{"n_layer": 16, "d_model": 128, "n_head": 2, "n_kv_head": 2, "head_dim": 64, "d_mlp": 512, "vocab_size": 512, "activation": "squared_relu", "norm": "rmsnorm", "norm_place": "pre", "norm_eps": 1e-05, "positions": "rope", "rope_base": 10000.0, "rope_fraction": 1.0, "qk_norm": true, "attn_scale": 0.129, "bias": "none", "tie_embeddings": false, "parallel_block": false, "extras": ["capped logits"], "init": "normal", "init_std_qkv": 0.0391, "init_std_o": 0.0, "init_std_up": 0.0391, "init_std_down": 0.0, "optimizer": "adam_atan2", "lr": 0.003, "lr_mult_qkv": 0.4, "lr_mult_up": 0.964, "beta1": 0.9, "beta2": 0.98, "lr_head": 0.00593, "grad_clip": 0.5, "warmup_steps": 545, "schedule": "wsd", "decay_fraction": 0.932, "decay_shape": "linear", "final_lr_fraction": 0.0, "batch_tokens": 16384, "seq_len": 384, "doc_mask": true, "train_tokens": 137900000, "steps": 8417, "dataset": "wikipedia_en"}
Each number is 128 + 24 x the weight over the matrix's rms, rounded and kept within 0 to 255. Layers, rows and columns count from 0. Numbers have three digits each.

# layer 10 attention key, 128x128, rms 0.064, rows 24-34, columns 0-127
117137158100174129109164124139130121129142111074126162142122110119138150167144096071116123126127175123131140116129156161105118131105116128116117079150179152134158131121136119115116133079145112102151135124133180086085154133134126122120139139119118133125146156088122132137126131119130149103129148127130143116178131111139132143110146093144111091144118110099127131095148129127122172140134
126130131140103118157144120111093105082119161145104133122125137137126139143156131097162115153137140165131131103100142168119129148141108124124124113141123160165113147125182149168114130168139146141180137101149160132137146155142117124146082113113171137093087148106135119113112132155090174108165158103155166119117125147082099103143133094149115108166140104177115126098098124122134133107147
156106124124119105115091120119116120097119122094125133134116126163074124129137113120144063123136128108132119150140140143164130154166155105131136149137104124123110095120111132114134140130130134143077100137100100118136144129092105138120106132111158110129119137117131121149162160128100079094145085108126150118121144110158151126157144120133129137135120171165101125119122154097129118114161
142128133137093144158113150101056144117127144109132116135132086114136096151105148118143141099112118138117140103121162169182142133149126093153110149146080119090114076112128132143159128101147134101130156109150111091143119139136109162143090130123119116129130150137133147139122116104081115116171159121138138105147097128163123160091131111185142096116133145131106118090121122101193151105134
114190117131105167119131135119125133161131150106111140167124154121079149132113120107087133119163131158143162112120134137100111158092146136139154151116115093123102139107130148132132155152151116147120149102101126123135114152131079115131153143123133156158131121135122144168117116117139122138135146182133118144144131124130100161087169101169159160163163103134119104088122078085150126177133
145120096166115099136115093110115133157127119109148123160123131138111148134110104113137133136062116137152104131114142110137149123162122103123084142110092091142134114117155127148104140170155099179101135110151096136157150140173109139122116142133151174129117130113154133182133115149158106098154177151132146119159101126124117138129148131138155128108134118132111135119101148117134118134133
109120148105143137146157164123147132100140123131119146099129107157112136134181140121114112133134154136109115141140124138137120134144111127137157109119125146109144122111118142128122155107103129117145114131116126129118128162091142117132135118106101105136120136119107131116095107125104143126145120116129158105152137124176125140120098112151156106160123136127135108132144101104126138170136
147159129122139119122101108142160132152122124138124127137136126115115108125111108135105137143108098108107150161144099111127161129120115132140131127089120108159122132095113135123128123120130104124118136114162104164127139134155128128129158120075152126151153106146119118152153124150134131090100125128130102119115131115115109115149152133106126156091140137133119161143145168194129132128145
058208069132076132077083140166072075124103099108145174124121166162095174170135111143148174144106126100150145120111107137110111147151148110152155166078190208084109197116137153192174160082098172174086185160112141079147122085116158098136132147139092094081163130062095172085188141118152147056161082124123057100188126089106120117153050160075092123132158103089118177157213189101160173173141
109125124112102144146091140128109139131122124111155135108148125141122137138123129151149166140153127136116147112120113168090135125102118109148145177089145154131111148096157155153145177096088157180108135159116120102161114120124148108132151127131085086111142129102112122157148092116155137098142140144134123136121116095115151129127114117107132107119164123121106127135176132129150135145148
082169124135126120124134158182126148112098119142121181147156161164117150168132120103174157153073112150133119124131113142153095150185119095167168160068138182094114160103127137153175136092079144153106151174142136146123084103134182104130105078113098118093164090083079145090121124078116123080120122114134102069173096117092089141136081147123124117167131135106121124179156132092145137155139
# layer 10 attention query, 128x128, rms 0.064, rows 25-35, columns 0-127
111142132098140078163131097133099150127124135113161133106089118075137119142113124131115151129153161087140143181140098119138155118141141146091122132114203107118130171114063132119157110136124125139157096080160117111118131112095095121117145121155063145142139127078108134130103124190168110145113092182103139148109156142140167118129110087117087103159103140090083128105085105106174119151144
152123155172118130127133067130121152132080166108110134137107135132183137121122145118102172105094127123132151138116145099148113115096093116114139131131148119152128126115117117138152105142135090091091144140136112083130081092149106140140098075074131114121095123137159087104158142144111130170144136141140121140117119172100107085169131121092138144129116124142137126159187133134102141071155
100132128157116114130072117165165138104090134108154155173116104166142132161145124103109149087138125131084119116131100143153050157138123139119110094153152144137086150089126142118099156161122131119095106150112121104121127113132116135167141131090113135138127148111117123094122097177099121134090114122172112099134171118139161095179119108127105120144141135172093125123150100111108120114124
107128127131122089175138179151143105090151078138167086139151101129160125166155095142135105151147132133123155116143169160114161128158132134112157101132170151177089147112136136142093089100116125159138139098114106125088139178130148103139161122114122127133138118129103102142086126117132088147165131130155127195139167128136121140113134102116135111100108126117096129164119120105120100174119
115140130110131136145144089106113110119121146109126111099143123123176132140125153130130107107152111122101144148107131147122106103164143097109114128123139115124146160102100107103136144139100154109143104140162092142120128145148135126127143085109117121138122095116143165104091118143163166114101112105142195133162129115142119108142106124122120126165122125117089131135132126110118110116125
161111097172112121145142153159118127111134132118135143126122128119132133126124110166132147124137152106152161112124122104109119139131134122139120120131154133134111110169164141148131113085136128132141161121083128125164137128117129122120157141126135113115140133142126124127159140148131111128110117136134088141095158125126167123111149130136135097116112120130126126114153144156102128113123
105131164133112160110127117102105147134146094138112116125165143124131147129117159130140123127120135134174100108144166131122130149098147085126146157118079137124182134126117100141128166149098117122136122141125171125125172157125119126097122106172151127126113123131135122145141113122135133109147139102092135158151146112140124133123111124137142144136121107106144149106141110120142105085120
095149103147113147091056109099110104133125094115161129139145127162174119106126120125130155141123130111135128122114135153093124132093098075108110141091169140128115129102121136141176199124122161126123154158158135151155118108113139098127164117098135131103157123101108188128111129111152128053107114125154127140148125097141081119105090079103096112115148113104073161152140115127125151175149
131118133132128144121086125099125127145116128127113128121163110121163130109132151116108131111141115132109107117133136122142138122093105093095096099119130123140145118119134127096124154144156126102133120153152115138138136138118123116085127122096172143128115103137132147121111113155127118103094145093149145131132162120154107111090151111129100153122127123120091118125123105152099150115144
088180095163103145059093138144089129117088072100162127157109149118166125123132105146126138163118148100207178139114112130060099142130135126146138149084181168139071138139175133171147127141062146139116154125128151101162103099109123138175153133151117077080135153133131143084168140125162159082173061148093067134159100097108166176111084116117107087129134113112128160156162145132157134127126
130169119156120099117079122187103110129114101107155108125123148131176142120119109139165136167105121109151156145113106146102129135116127140157130151102165128105089138094164125174140119130109136168106207099139149124180066074102120121142142141131113072104161169105122159081175168141165121092149093142107089112126083081100122158169109131072123097103150125120098169149142165130145094137093